Part of a small language model's weights.
Size: 13 layers, MLP 640 SwiGLU, vocabulary 2776.
Architecture: RMSNorm before each block, rotary positions, no biases in attention or MLP, untied embeddings.
Training: a variant of Adam for these matrices, 413M tokens, 12598 steps.
Each number is 128 + 32 x the weight over its row's rms, rounded and kept within 0 to 255. Layers, rows and columns count from 0. Numbers have three digits each. The size before them is the row's rms in percent of the matrix's.

# down: layer 9 MLP down (transposed), 640x224, rms 0.0675, rows 22-96, columns 0-55
# gate: layer 9 MLP gate, 640x224, rms 0.0718, rows 23-97, columns 0-55
# up: layer 9 MLP up, 640x224, rms 0.0693, rows 23-97, columns 0-55
down22 097:136140126190096156130151138121077110073123126177095159090135113164156086130070154190137107081179145126107177090072141115125113132149130101118134124078096169122140089141
gate23 102:072125109110200108104097122067121143109114082128104156122095139135133110109103136126130057137098121121193150139181114153135140164105126056116110138085088132124158133151
up23 100:087113208133170095100141133147118128132094085124092046104143141156078168130187096096116100146098076117137139147153135158107161171169153081142113106101126096188173135120
down23 104:142170152174151133138014132114094106124127122151117184111134122125149100118111119092138188130126123094134094096123108150134113150087114068136157094141106158095101141101
gate24 100:081152158147049088163093135057159119143143115129107091243133095146095174106162094147126112108075117108134084142110101143093145163073149141109180140070136106162146180119
up24 099:144076147117123126132141195045118158126175181148133069121153110183163173112158094093140099115158122062122066119188136120092150133144134127144132098103135130133131131105
down24 104:128175089129175144104100129091143120076105101145118165066149094109142113159170193108150116084088220135146121112113155152154148100084126154132197149125091145182123124080
gate25 118:145155116148101135125111058102174140145057154173117096128132170155101109154148124170149092125126121146169064122165174130131180098162131131159137181069083137133107092086
up25 119:160138142151100135081111058063146127167095118124121123091104131124105105158217104114132126116118168115118134144159167165142159122139158105160093137136146174123105173122
down25 116:122108090095135135146097109192079141157119097187138108148136165155072132124105149169133181132163119112132143069164131171156154130137087193096092133145185156132173154092
gate26 090:125100037079125138130082112063085191101134135136120084123130166073088120119114110143092145070066132078139115105106109132106143162130142137144037132144077104171141202093
up26 097:153108218196113116099098090130140122175110148121121106137173146133123103161134134133124138165135160147145170153135138083173094170113180119169173084119149156127126091109
down26 094:113149101161122127161132061154103103123122126120157106158103089106129134184121097158085109121146081123117155135134166153098157099182096114085144131160104107090196157181
gate27 119:129113082130109123153163101110093135123205114173089092134120113139114083168118137101094063091107160172081148101104096097132138161083096132127106095128107108145146053126
up27 106:128150108143136168158179095157133159066106137154124110120161129113120132203076082098081116120095099148119144129084152142112161119092041138128141098105079125127114117082
down27 109:101190099089145113159089073188120157134130169148149119128114132075129083080089128087137159124179153125144151083158122101065100100057174134097169140135085112112100183131
gate28 087:161113129119155182105113094164186145142140128123160102117147140137116072051094128142127117140161140099190144145121098135133143124084125112142154102121107158107095118177
up28 090:186112144151123116042107121134162123157153149112123190162136150126154095161186099124102139116090114101113126100142106144132120146106113100121100156085092098167096151126
down28 089:176104135115166115189093162158094113149140164140140137055124114143121181092169133126119106191170135196149155134073182089145085103135190057124177164174117139079133204089
gate29 064:173098081152138038114140119079156092106122136158107081150096138075129096124117142118100149082135069098157128148136146097157144172114170098123106121103114135122213092139
up29 084:168093138099096112136174090123180096127194081153109110124142183099121143116133151161110128049139068124149115155108118076149136188161207143147140108080109106132170097129
down29 076:121104136125128073117138093102152125184150120153097144148121182112155118133099194187143144126162094129147112171118125084122128197192183089170143108144152082136166124151
gate30 067:096125093098115171115094138161110117076144112127101107132099152082129122163115102200079145129120125121167089171171147091159156133108118191125135165181123122104155092158
up30 074:147063112098156108087183122079147117131082112159095142118141162073143124105144158138186153109085120111120101062120122142078073121143137109116135108178149164169136161091
down30 070:087143137100093124112104079107105121114090116112165059100090131169094197100163090133112063202128096132138098114141169152136086102099091174124143109100122164169189140083
gate31 076:142118106159177142132116133122144064106159099104076103136118105107134119156154098126123145116178161134133146050131083094168205071141101124080152127112138145156240157094
up31 086:162161121069075170124149129145169210116106132147139100142113118156111066056071084122156119140155067131162130138162139146084081142122120110174155113117115094126170109150
down31 088:121059134082141040159109103142117084132093142140141078169107135126117150135108112107113132119099123182064137137117153160118140142164173154148146135108173211070178120115
gate32 108:171142193110121100112162096141147172131143161163117105129137153126108097161097185124171148104126152112136098128139190144134134185127112125129080131088099175135146168123
up32 105:146093203109147101124149131115122125082082096149152117135136140094184119150122154193139181094118136114118144163124129114157114144161151145074151152146092117170140132161
down32 110:189085116142130095124150069163129159085146155180117130163155114123091101100101137149181143054143096073146144137162156154099095118191126089154107119128137084114168119072
gate33 119:087131124155158118147108022134107114138142058097120178172158111127179117099113143114190174065148106071105130083104204156157182136139108135147102109166118162203095089078
up33 114:146164107191118128110127103125101096131160096121059156193096117109104174163143139161093152114113088140170121149105159147158144115135137174107070082095168142151124098161
down33 114:171077144144119113166133114139109070073133112122094189130117125197112150113125171156093156153104141143161173137059107102171156124165160112105132103067197112099154118209
gate34 125:071084117160089115133124124096197139171147177162130148120144107095116106152182178134120136084155139114112106089143113128096107072169124130137148178133089169080117143198
up34 112:161117094155105112190129114206100144106137168102122111089102091126135098110104112121118166097102164060162090145095167176100132188145147156163055083119163117139130100138
down34 114:177147154150109148118118158103159080113116153122148120119150089136134138205166118143150107126134157092116155083095139132082100164145092081157093189086124132113117199177
gate35 073:132129117152126127161151150181128101106139113124145105188108114128121114116146085201165136159133117100142156092163112099144108098162087163121156150076090117177207122107
up35 080:150104163125101110079101138155150105086111154139135147134187187116165114147114162132144180091156093152134157120127138163135128159062195091068071129043149161101221086151
down35 078:115099137092145103164100094117178145112096116105113167073080105156124111024150127144118096146157115120116113133077111129095178103056151072131128180127155110105158141102
gate36 107:137123087171129124107115094104136151185144121153072107144096128114143119134094155167117129092120081126106172131137164083186088142134121129149122123123103130134121143184
up36 108:073127098125116138143151167174147095065142149120118136083118143134140095114129104146088163135176178139138086108077075181148142084117133098144110155092137148132130126108
down36 106:091115169063122126131166090088185079122141117128124161125177147161122145080099083135148128093129137124082123106082107093184144075105109126138177148157093124068219098153
gate37 093:132105154132043125149147143118114121067124118217088078137070107134059107094101123108106092132116116170074146172113139160142162106074110124085099104119135081114160096145
up37 097:188119079103165091097100141143154076156145101099158116110137106173173167144126116163130128147117101129205099054132129069100104156166107145069126113152117128136142162119
down37 106:106131126143113161123190161129143143130130154107144148097118136055137141083059155114121100129128129092148111162141127108141173138144089172125114089112176113100179108145
gate38 115:176164116110143103133106123103129115194134131154161100195110108108107100103146179132132170145117098130124136173097116182086164155123109119138097073120075132129163154129
up38 106:063167146136163114166121134122157116142126154161173092177116094110112098185134149081150124123139124158090120160147119187163136145114180180090049079137114219110115109142
down38 108:135104118119088139155178177140130177061156090089147079085164130083157083104096105148066106182051132128109167120127080114098130187104076134145167161109146085149104157158
gate39 098:064121140168161136110129166081122134172130063143108091103207151100091141144127131108123078127064123160102083072127137098096071127108080148160128131076158110108125162134
up39 110:170145111132126123121112108170073110088117149125098197177096059166127128108126121098097093128138178105169132139127119147052163149170138147120114115154130109123107095117
down39 104:085092177165114107163116197121119131185092121162110175121082123128139146143128152076106095075169155109167147154094110095125129106168101100140088119112111090133172181085
gate40 108:128138125102092179119100118132116126106208061120122151174147194052131089141139121106132077106064133120141078086087133141140120123126133119164147103077139151119127160132
up40 104:145129139128132144181129102102136100148098122120184150115151077144081161156176127159122155140168082188163083184208132095148058164073176125106095141153152124138104116144
down40 100:096134125194121181086113113150178088134185120145155138177162171080132136180121075170093085109080140117157112155129129109164122149159127114188151123150136165091134106071
gate41 103:088074124150113110127132127114148114146090129182076153085114094135146052079094181131160135098116078159083150141166137131196128120142142169121139193146108165172108160203
up41 101:076110174096132116113095145155128161108099184191087120086148037153107163176130134141136155152124080192111144131182109071195136054069102166130118138083097157162103113131
down41 101:113152154095110124171103147128082157101171094094087102108138125079102157083133116089140170129131137128111124128153115111130110130155161194107111136158141091104065177169
gate42 094:141070077141112173111110132132184110191124158099159165118118129127116143093102090102124111085056132113101113192119084157205142150187121121156113187128051189115098121147
up42 104:129104169063053165120090101158082144135188135172113143134112129180093138203106130156153158112124134109177128130109123169114135086161151090109089128125086167123110129124
down42 103:120155121139191040129150147118114141154122129128123150146149151159083164133161145147123084254168079139183147088159078126085126167099144102081054085149135130157120105145
gate43 115:136127128146078221163122088133140119135103119137120146136140113146118095142124154165186107083181112119103109145129177132165112130152176106123186143168091211188121150134
up43 115:111115065091165131066115114016146121149184129149089141139100102154197146104138128150106124121168135106152134086129098110153201141124103128161086144121123098143110166134
down43 108:120134134108173112125137127072158161146128124151117129134121060166113158138139146125169114086173077124200075158140121106093181049123184111120117163142026127120175118082
gate44 116:096103068166130071079153104158155106143152112106165139113084127130092079109164125124157131109141079138211132187081106206065126111139176095144135129122098117105134151082
up44 107:092164132203111076113146120155082132134094149171162121106140140138145112111140184174103151110094157082147177079106163155135164061181143159102136129128137137127093121110
down44 108:128174083125133124086141116120136116179138124085159104084168122132118143091118143205075197066143055098135120094171144109125097173095123118131134127096142122144092131169
gate45 101:185060156161152174127107126109097098070107150153111078151106101110151141163177145102068111140111051177094096098163137150061032140104126089152085175059080070103129089102
up45 099:102149087122179111107189167128136082164163103067134162145118154162121160138089124156121123131085118112177105144151173123138192128132142093093194124199161146174124138050
down45 102:145156122133125188106079153109135125174138104151155100118156088116119146128068123153188116208131162132169155112085159067163182202091174149089164179172119170140160112049
gate46 119:090136199132096131135107108090136088147151128135138108163123200114151161089136157135161149116134040091138153207126145126132121089158156044096150145106065093161153128157
up46 114:125051083185121138188115118104115104163102119132163213102117084137192086116147138098110111113155125135127134113178110110136153141130089112134138106156129142103102109177
down46 114:138065121088114151198117155113143100103169169108082156145092113117135149104163127066157084093128147177106183123132126129131057164115130177158069107140124111109129114114
gate47 101:169113181128110107120168136111177111166151171144136152148123103134075159135043170127109149123134146170119136179113074099168157074145121089108125109105130101097111150055
up47 099:092122126138154106118080133164152134125187139143092098143149120157152152118163099105149125146132095156110041131096148150139167214141115155147069133122100164165123152129
down47 103:194133129127099134141184071100132165123137108126136085171132110125200186053155114126134086141095139162110167116134140142116132131135126112137139120157144110181112112101
gate48 101:151119132180112136109103113145124080164191187146140141127133098168088152128175152153083111121069088119179077131110145209076105111185130119140158134120131150137105142169
up48 100:147100180183098113127135135104113115145100126120082058116123106136110083065101155156144129156184082134128096196124157174161120128160177141082094112143136179071152133118
down48 101:121082139117122135136062137150152137086158104082112127097117149146088094101166164055130167196159108117107098088144162154152120122112133107084119117164115132091110135125
gate49 118:085168089224125099081116115095173100178111112105121091097126152151132078060129224154105113101169130170141146097079123158148113128140143098105111136153136132131122154107
up49 105:145121057136127081112156115085120078127103126058171099119151106101193094144087133130106104136101118109151136134130119097162099187116109107141110186127138083143153166102
down49 110:124156119190054078123128134103091081120136138071136076134179118094138113103134156117146082114125146177052106173147166100088118138090123124127069115126149145235139098151
gate50 112:170151137117151155103101101134168132126143103138047150123107116125195033092132140130110190092126123135141152147225114156154129149137116151135166112072098102098128138136
up50 109:122080123139108038131102089087115121143147107121178111077120117174184153126137166119130175125142067136120125157088149121180127184110162109160102148115142057153125186093
down50 110:113152109137135112117102131080130076185091168123144143134161161122100137116117098137186110170192075143108182108140124129164114133091155107063121117151148138185124105111
gate51 104:098135158134147114160145131131159085165104172092152104178129097119128155093144138160068149114122095107088128164154156064176166153161138069156182143139140115162117064097
up51 105:153182128122156123157059115074178149109135101108096161177133089151169137146179121091080149152135132100076157129138132066124139071192125062121182134105147130131110114107
down51 097:081185103121126169122060136133115154118132101116136170120120230068131149157153175110134064226156186147132134128134102114115121147144165161126118105115106163155102102148
gate52 115:157146104169076092033111135157135149181119137168069129144158130104080115160086175150127158099168144143110122171122148131126130179159099189140113164122093122146120141120
up52 112:144135166135173105144167148156135134112091146106115129101156099139148177087176134125063116132142142107102123158060194177071114140182104149132088158199108207174115129090
down52 114:068098131180042143157161132140137114095135144129102110158146097118159181150139139181091115131116146103119071163125110090141099134156126146166115148122092157127124139138
gate53 055:115135154145101152145145157081134173142136127076118137096227134128137182141123162116122065180099207133072108117085111121108146117169177117168111129174148107134047132140
up53 071:090109159121172142144128143110115128225193141115111172130197164102103178136106217155112080053147197116138120094133090140109150105143203137170086086130167073172040110122
down53 069:132111132169126144133110128142137159133103071116150105127075096141100138099115105123110038248097140115098089118146198140113138093140075165107147117151175181139221131092
gate54 108:126106150082166087119125154118149120113149120081168083106072141133098116156096109091111057118143090085152054175114151174153147150148065105113206117171130154137139111109
up54 101:126134103136168113147063143131191166150088153122106107096118073157066107127170092106133177139042138174094157135056135176120144092138132125202166143137123132116126125106
down54 101:114080146074099099155186141193176107109175219148148084131108055131062114161113097101111116028070115148105178139126140114185171113146147062201112100217068151111137167140
gate55 063:120065161110143114153155126161133082132086088092123107157119158081123149140109183108092116091113110132190115107130106123147143221198166105095099136217125111121056137123
up55 075:130106135095108148149200072104125060098157137123117117166184125168096114112137147139107122109113132099200119120114112158147114106123172134152151103018121099133211021102
down55 078:106137147096127088130189158124099114144101136151159138157153161177153202164147200141128191026153146131170125139133089102133092126191220111145105084143143096163088081127
gate56 125:146097151161088151106152098119139169110176118131159081137150117103155141124125147173067116089176111161111124086183116124097129145106115169151147144125104134153145112129
up56 108:157192111081150111187166112117082127105149169083080159089143166176124127116138081162143083141077138128127096120076171123143166115133173094125139131077113127160153125092
down56 107:125133094151081096115130205105130121084082127108141089111112113131131170104100124128120077067054107115115141082173179073084124120066120161139209132116131088114121106108
gate57 075:116077095143106105043167134180113130160091128154089131132080105106089124133155081040148073099060173167111179083140141092086156138165141091112074124108127179142117125130
up57 084:105139101104126084110154169164142117179095194142152119082079146146119126137117121133166138144125098140063114106149158113155122123160109130091115150110088189109134152164
down57 078:100094110129115165110116110130122115149150125095090161183160037131150111094127170117163079073112118128125167138162094119176147181118136101174052148157118154201138085193
gate58 102:097189145094088114076161120166063126095121205140085102150102113125142126123164122096120126095126189132129113140114106152112119152111169121192141181142141221102155133090
up58 101:096105162081065148129149111172107117147126093097226170089131098149135136139119045120121155140106162140120100166123164138124122132138149075166097148149137158119124116148
down58 100:171056121090107122169056145137160141213160098126171192129127096136114056138158102140148128162136157135097111076104134124178150110108125125107125099111122050166153145196
gate59 107:067094108115057105093135132204164120129118091125030133140135096164080057096162207147170131095118111098109117169114159087137070143147178155172081051155118154113142137115
up59 099:044179125158102160106120110134171140165114131172131061121167112087101131115128114140138147095108151151135073097115079143210162150177119082114149121127080097099100128175
down59 101:144089119129104159159142096060109102090113146124144110193165157077112087117141117142163182125097148095104128144169118117100149090112075118136174168139128135171134092160
gate60 086:087090134111056164072151145061130165133134084121047069161097179130054092136103095129116083138186081146176131117098149156137130141110097139142150130098109146106183106099
up60 097:167151138171135033170180108212171050137101124131126196129109156094143107129134106115122137117075136096100088151158137127154178101180203206127164076159136159156063102155
down60 098:168131126150147112137190135143128113158139087130074087152121102155115177114107125147141108110223094159181155143111118127116125198143168098144170100162143162105202134149
gate61 130:174139092130149087141123108136168113153147089122098125164116157086128175139092111148141146120137120197140144113135111183171109132186189103093114113079149081096135152119
up61 119:090065112109161089066094124133150151167095137103088144119112113119100168105164124147190158098106103094069100097132123122145141121094110164141133144152141136168121117123
down61 118:093096176131155123159154150172144125108075101102116151110107106084127111113120161106158133111115211133123128084136093114139119102142116087135152180160126130119160124108
gate62 114:122064144116095143144119104122068018092176145097090129116110098103118084091116120133155102107140094140184156160147092135108134126169144106150096171131127129132145108176
up62 104:145115135082096128145139117113146102123195131080083081120114107099130069099166171091169134110123125106162175130136103152122133098161120118116117177091078150185097072170
down62 106:102113076077203143075078090091098142126134131119092096081145136090080113116122145118101138129110088180142202136070117134124134129160149069130085127142139135179127143133
gate63 101:110101121111152148145145122081109042088121164034124159110094093134145174060140102133087079116110126108185107058125167116125094109136142111189130152165084133233136077091
up63 110:124102179142176093153131097152125053103092153016139154110144124134108154127187122170067136136120190110139080058110175134171085078143149101157167161136156146188163100113
down63 090:095141078129109081093113166159160182168117130205147068117120187113137088151129136098172176215126128158127155131094107113107155140106108159089102068125156130054120178139
gate64 057:108117122114160103208098146117119125165154144134139098112056212177123107132133151123130129187081147128113125109113124147144095155113095133159140168105126112141156122129
up64 074:119112141104166107147150127110141108192140145131149117128019255078136149137125166199102174059104119112096106137116100136147083189110160152139146170091112123145196068149
down64 069:146126116150090138110088117119117125099111080122131128112106071127105152127117052078114056226129119165134119118139149115122195068127081127122150090127181180130193154077
gate65 094:163151118146183162126148136104140107079092127060137102157098151174090135081138110156113103147107079076097070125132139106115128163160099109155150097118141170155158091119
up65 095:143104145117106115109121090101145089121138165163163141114120061076084092157151134096089131143126172153130128063159057096138138063111183185102127087111160103081151095123
down65 097:167161095124077079179141132184127106111131119113151187125143117185065071149106102112127163069162129107118118158123172123121176142093129096077194164105096057151142163120
gate66 063:105153100082112141111194136058140128124150055076116152172144058174160099123121066085098065129160123132178100165110136127095126122227099098188167132120157082085093120142
up66 076:148119126161124105097145095154113162152139076139089159084087052113109183177151101150153080121109106168181152150122083115115130099115114159113137160156151127174073199084
down66 073:143103101115144096107058083092130147127124074152092116088083122160075137152143057109106060160112129129119116152190138109101149123114094149160146143087175109109150147085
gate67 107:132118174069130113138182123158162118141148174111126134118109151138111132105065134135187112083104161104114152208106074139126091145144117122165071113110094094178161114115
up67 100:129080138172136174129138116105075119155119090132109115137073133138132096135174205153078157162130110146193124110160097169127114120130114072079109176134083173138132137147
down67 105:180118136086143082072103178091157171127083182124124141110119172138073114173126152095152127086136116114194083105137140133119127138131065137136155129074155085153157170133
gate68 114:105133180174137118135082072127114080116177177143115110143144168105099116089116132124171188091149045107110105124194139158166103100127149128126105165087069110149116140130
up68 110:127100151200140107129091136169117150077170152100130098158172168162145131138141087150124116130151116047118150117124207142155123142175116162089135064115108076128129065154
down68 110:140185107148103149098123114063152141112139132117117112100192163118145145112148162156125128124090156079076028172172166076145131171138107110111144152090107113175073209174
gate69 103:095168071142109194095122116078201181142177080145147156102125126150177142124151137164122112118130069181171167154123129084130125144176185107149152164131093073194127095115
up69 101:144103077074097195109108153140141147122120098190096156116160086095133172134115094158110071147138106113139095189102182136181114162100106117056133173136144129189122093112
down69 104:141117118144146126172130187103121096066139081123173076137110169147162111122127152130103108111135142143151133080120066199160068121170101142160080136112109096122110101141
gate70 087:062150131197119141116116154132198088129107070101108100133092111115074196065083099208195131143155122154126088114087069140112171149135078160159118170108126140127152138138
up70 096:166088116099127137083124217152097143103154169105134159102139156149160073100159132096130134113139132093085198168129184104151083099112138148137153116126130090153145117137
down70 095:094101094129191083086166096128166117155142069152168086132103173142203125135175152170134140149078118100168138125081106145121165101132163129139122121129140161101150107053
gate71 056:045134144091136135170133099165143127154148104102148111095056114107173179097104155108133120146078135137152144155094132059140119079175100169106148170073160098135103148090
up71 071:102098126133141057134098118113139137177124124103097146121131124118161149160118177110132069087124127189156115149071122138106179158144133140157133117086123142121125109091
down71 063:180128106097134161131095123154138052083117084089120132095143078177159132090154051148119054220147127091090100125102147166180127088129103179140173142145127169117239114129
gate72 098:160079050073129108187169135116137049122165131165175104080102132081098153085126079114107071120078132088149136117106135142177083165132070092113139138117053060123178133126
up72 099:092152123107208094173143104112132057137125138139144139045113117129096159079117109095120120128083199146124111187103097154136108160108111056151173118178169089184103159131
down72 099:151111115141162066131087082112117131114213126162111148094149187127137116153115148139096146090128101103143115104143138128091169142077100103132095093161117122100055122136
gate73 086:077096145182141127160125108113142036163128105087112123137178107151161166044151123150067139082151127124142066145102108195186135130147111097140156181150129124119131069178
up73 102:126106165107065105111129115082158162121144096150158151196125158063081110171100148132141094115139154128141142135115114036129094180208175120197110067129116123148153141122
down73 099:174088165155129105163125151145085084086129101140136136206128105106129187087161108150136124070122101109124079186103114115142160141143149104153143090142151198139171112121
gate74 068:065126161145109077123152149118150114169115066116146094141130157107165092108125146188120177087125132110158158185123126126137143152101109134145116152149157102116089122115
up74 080:154173161123123178144113079130130126137120120095154140108138115079154103139101175122168135135149121133114105111132186181169111201140105070117128120141138151146066213195
down74 080:138088141131070183108143156094089097114155178105082167130075131137070089048175076086133134180125150123075164109091130133200115155155078077160110108130094065075144127150
gate75 104:156175140092100163124109126173093138089108077110099182209103146170138090136097164096153146108190102124152086124158145078156081098114125162144136125090142086155193115079
up75 102:096127089168104100129137183099128095106148146116140115132135157149142165150188167146138131173116165109191102193119144164126125114121115077160134128098116202145158075138
down75 102:086093104136137149133124136151113115135158122103136063190119132087183179095217138113102075096120138109110136136129162164108128172165146136138153170088084155153178083147
gate76 111:141117119101111206161123069127135106141167156201138108188108086150134129106037144154128142122144092148126128105149122132110192081122163153070128133121121115155162156125
up76 111:166173119141096158126095101102142132102121084106109104190135141136155084150145082097142115133088164157112174182164074120139133110116163087138077117109137130094141177116
down76 110:148136144202129091118101185117142128108128123186119139134098158133111118128176132118136100142117163122157129188132099081171102120122120125175148144129167113039083103120
gate77 118:150131177092121129082102063114163098174118112068109159126168154101112143088063169190150126104118149111128172153111162173212156174176089115131147080166147145157131139125
up77 107:080211085155117179115168181137143087097121113112151134141163112093176147076131077100062157131095174074167106141127017118135129160135119133130180089104135147148119123056
down77 108:088080109150103122130130130093130170146193083148141167122097145117176203153081162109108135051132138148156200153089139125169138106158111132121195122145113209099097061152
gate78 111:161126138146129114137132078129103127137143161152127123105107127123146091166115205154123139100110150076163087086070153071209143042157139052134221154152137134077158150085
up78 108:138168170092062094127133136125109165107138140075172128174073123130113136121150113151129116135133098168141116166177145115098066100085080144157128098150140158102126108104
down78 107:137101168098099142134178091137116169127121074085113156216157112156148096140128097175127122149137077096083111079138126113143119106152072098161167130141113128202175167179
gate79 053:099134148067162141112097150126168170130145105122152147148102118066134085156135086087100152156102089112204114101101113102083135117163063126081153115077086099128114129077
up79 073:134081096130129098118128137126142065105133140123120117161104108121089146133141117099158098145109079103198146138107116069125176100147080135089117128081097120086132119103
down79 072:135103104157113151123121097133117123107107111133142105101052123108120119124115044109129066229110116152101099128140172154129164080119081130124149087104140187107216123117
gate80 120:137186087161043134152156143142113129144155164138137117083132104133069079093179118107147113078123103180117124130152120135137106083219104078124158149128098129172137118142
up80 105:171125143107135129107127148054115121109093113083123108147111113130087130171155179083101090128091143153119083141154126130135035162119152042141181131132115150102156119065
down80 109:082179084122128127127149138071122111156144114169176155158131070103180111105110154132109102094156142135106171130164173092150134103129129111165112144139086103206170090177
gate81 102:158071067124130137156190143096146176143144146139134151145136097107081122118105208109140138095051115149071157127127152098118150119165114145154140189132054170101130148168
up81 108:102160154153101181179076131138119129137112086167088128172129107148134077090123143110095115123183159110113131153158084109149123114134143091111095108133170116124136087096
down81 108:146069132109166177095165157135124147149091114120141166205094125145160149121126098118132105102101099132150109113123165059090154100164195136098122188149062107064107140137
gate82 054:133110150120122142158135149142110113137119135127089152118176192130129121075105152177123134144171132186078093118166117137151094130091163114169091157159140150133120108167
up82 070:138140145122121102141128141119106149134155150132127155124147186162184114121110202176131196061120167146090117118139122187159090175111193148195114150207128164177167150127
down82 067:119103120153127132132116112142151140165116081139132094129044140138092135134130043091104065247143134135111107142153159134104147082125074092114163135159173142089207151086
gate83 081:112183130162127124140108125121092167119106149153132128133150103194115190095125116072133124115112145158115094107118122181145107125166087105091115155086044152126140193139
up83 093:097149125096070179165081101180105151084188166065123164146124109077217116117065132123189126132137152088121161124129175082128141104145101135116132059143135102132139088143
down83 093:177093104109116131100165131100146119156149058125138143094152181112082113215138114179090119125153084191177133135185102124175163175101129146120122087121222160134208129110
gate84 051:108099098116161145105127172149140144098125155108113150151196217091184134173126080114101123226115181189192099122118163147059139056156127125120118104074115176104139082110
up84 069:148103153113122114101180188150134103090135183132104134176199193078140167110103112086137115085119142139139146125139077111082150082147163148158138110040096104152161104094
down84 067:159116123134132138122125121113157152135118143113130090148093123105115085110158040112107039251153128091141099162139148141116133020131138118120161114121166179112210139101
gate85 109:152096083137174104087178015107160125115094128072090144156098115139168115082125161150099163119103111180096154115116178125084072129141123154103129161148132112158147149092
up85 103:116100124112167152134086172094120113127089138077129110143139106083112128110166152185152080091087149120100141106105149117141144143155085105140134137149120103182142140183
down85 106:156076124159157190164125117128104092107141117151120146165096122127177130051149140085085122021148165199115117114082142104034084135114177160129115130136171117065127134127
gate86 105:153131117109065174130115064145120104131092132136127100127146117108140117140121127129177157080157073102170120134091138058088131102148142073166135096146128120127113121176
up86 102:108119102115108137175063125149117069150181133117118143137124127095127129111110130096041118103163149134145115144095179086107051147103101035153143113132148114092073155138
down86 100:166122144144154169179104102112123097156084117099114119088123107075081184121102167182133107116129135081123117109092145095158145112118150100133105169143114169069118122133
gate87 084:173153091161150180096114127101144117150152127077116150119117101095114148164131101161147094146155112106152088090118136044145164148162083083147185149151118169165127127118
up87 093:082188164159098091096087143094097127116122079180107135122150133173092156141093078122153146122110131129143176127170055182079107162122161203113143085127129113132136156082
down87 093:113088130118108181140136096109124039115135110090190129079153137075140105145095136147119069102186115137139148089119126092150133100140085119160138171109141126145157100128
gate88 119:155096101111137108075133136121123162109124051118144158096125169083096086031148161220091119140120077104128090155092191153128140170128123064124101122110127115133126141122
up88 107:136129150080090068082084130091096100158108168114087125130103104185151124141183140105108116112148099080183121113125103127102156091151103160134147146131095114139137125074
down88 110:174118072087160145151185105139098167122139157098137100057123131149113126096132139086069153061092074121175157159077141109036120102095116147092158135133127146159138152158
gate89 106:178178187158109092110174143129142074149142077120143166089182134134098095098095103076121096117145106158170135130136079090117061113138095123150119118097052081105137169154
up89 104:143155160096106054151118158158090159154128156100145132116066144147126175140127170079127117134109144088123091120158093118153116148155165049109111101139084129173100073124
down89 107:179081125115110170143133155102056061085146170110127132064111123158148081183160164118158129160117158133222125153146126180140151125153101130119184131135061199175100132125
gate90 106:109158150127123069184173131082116083102131127128104117108110154180092131126154128188148134122119149089082151197108132156205145158158097103103110104132104130138131166137
up90 098:180074105172132117120163177162127146147135049077145073105143160102111142169131132126113166159144100140138171137174113108149155188150194123107168129095094137051131113128
down90 103:171110135077124175207079126102102094090132143092165068151147091141101162108172133084098146104096117121179133146156114153091099162147166111160083160162069139131111104105
gate91 053:088134114100140151135103145061138132154146113083119143128120101149077166154167163125104097123117197089142129120079138092113151123178097118180091068113185075117020109119
up91 072:141083116159135156128150141111122092223138085102104121163086108095083096130136162145131083109102138109118136104098091114136154128122118123166120142132140034154054136098
down91 067:155108118137133193122140098128111141181091107139139116141065106116103140123137061115098069212078119146078112119119171140147139102118086142113146099135159153165188113085
gate92 090:139137073091140140129163141122124170077105076191193135148117136081088098112174087111165076179098156152092159138135136142103184156114148140115121173143124161082161107182
up92 092:146068168131141130071151119053142080189128064160091061076150130136135135150165153139097189118195097050124102139102120119159083111120117082127146126104138194124136180093
down92 096:076130085094090115152151052148175117120062159112145149123128127125121118160129132181117089175095086116150129034152143110170171109153175181157121084102128152100133116114
gate93 089:093138128118107131135109097116162150183164168114087136129141134127125116109134139142131130084149164185103124134130131141118118141145142120163155131136113118114123179129
up93 097:182098086135177094094165123084154055110078064186140152167166141142057125101155159124151089123119095104145106119092180103194103111132098146157085184070172157106168165073
down93 099:086173123164140097118147119093161112192166140112198082156113154142109138132075104148122126077156110197114143155130156159123110144185114164158102110120204076163130191177
gate94 100:193099152125144166109141104073127099077120135112098149100123088095113124117163139177119140140114115135124163124110155109145098117150156096139134151102134179154157122169
up94 103:141134149128146175104164101054060086147136116099078155143098119054087140132130157197108104143122097154107120121096159066105083092108154106150092130122174166127151160093
down94 095:146122140139144105165138076074156150174136107069118141136119160129137213186081115172150116194140164116197121129173099099143143064146109140054122221126107154127085142091
gate95 089:149136152085141102121126127115076123125086114108095155102101183145120134127116167125121137121141125110105144116143134079056099150130114134171071161141207142102127098078
up95 094:091120102113076160178135178167155126118150190139147100151119054097105137164134067108129076125140157110140136148142123140186099114143072110131127119132112145101122136132
down95 089:125135136134142057130125102092131138075108102127133129107108186170108087134122161126083131053115043114140114122145119108067135156138125126175110130121177149075094109103
gate96 086:162134124114119106154086116129105135131091054126161125165074168112100163109210108153159094122165086132151145146181124055079118141094137131128081097097117112133153122103
up96 090:153204118139074151147096097174084183158132121163176119087153154146140163085135131130145098120210131104125108106156168114134095094080116161106164120127129166111089190151
down96 093:072121113101200077071052180112104140100154124137092113109092070075110093166119154111178132082124136148154132149122159101075122150132134179117097141090139106174094168100
gate97 105:181123139092108138170071152087152106125112127130169127053156107173085143147090125166157124099102154116133133138125114165159107184135103080138147147175138143113155102148
up97 100:171106125090133179146121116102200125069071147121162136123185158136138119148119099093127155136068115155153119127094169120183170072178144104139132180144127122122119095097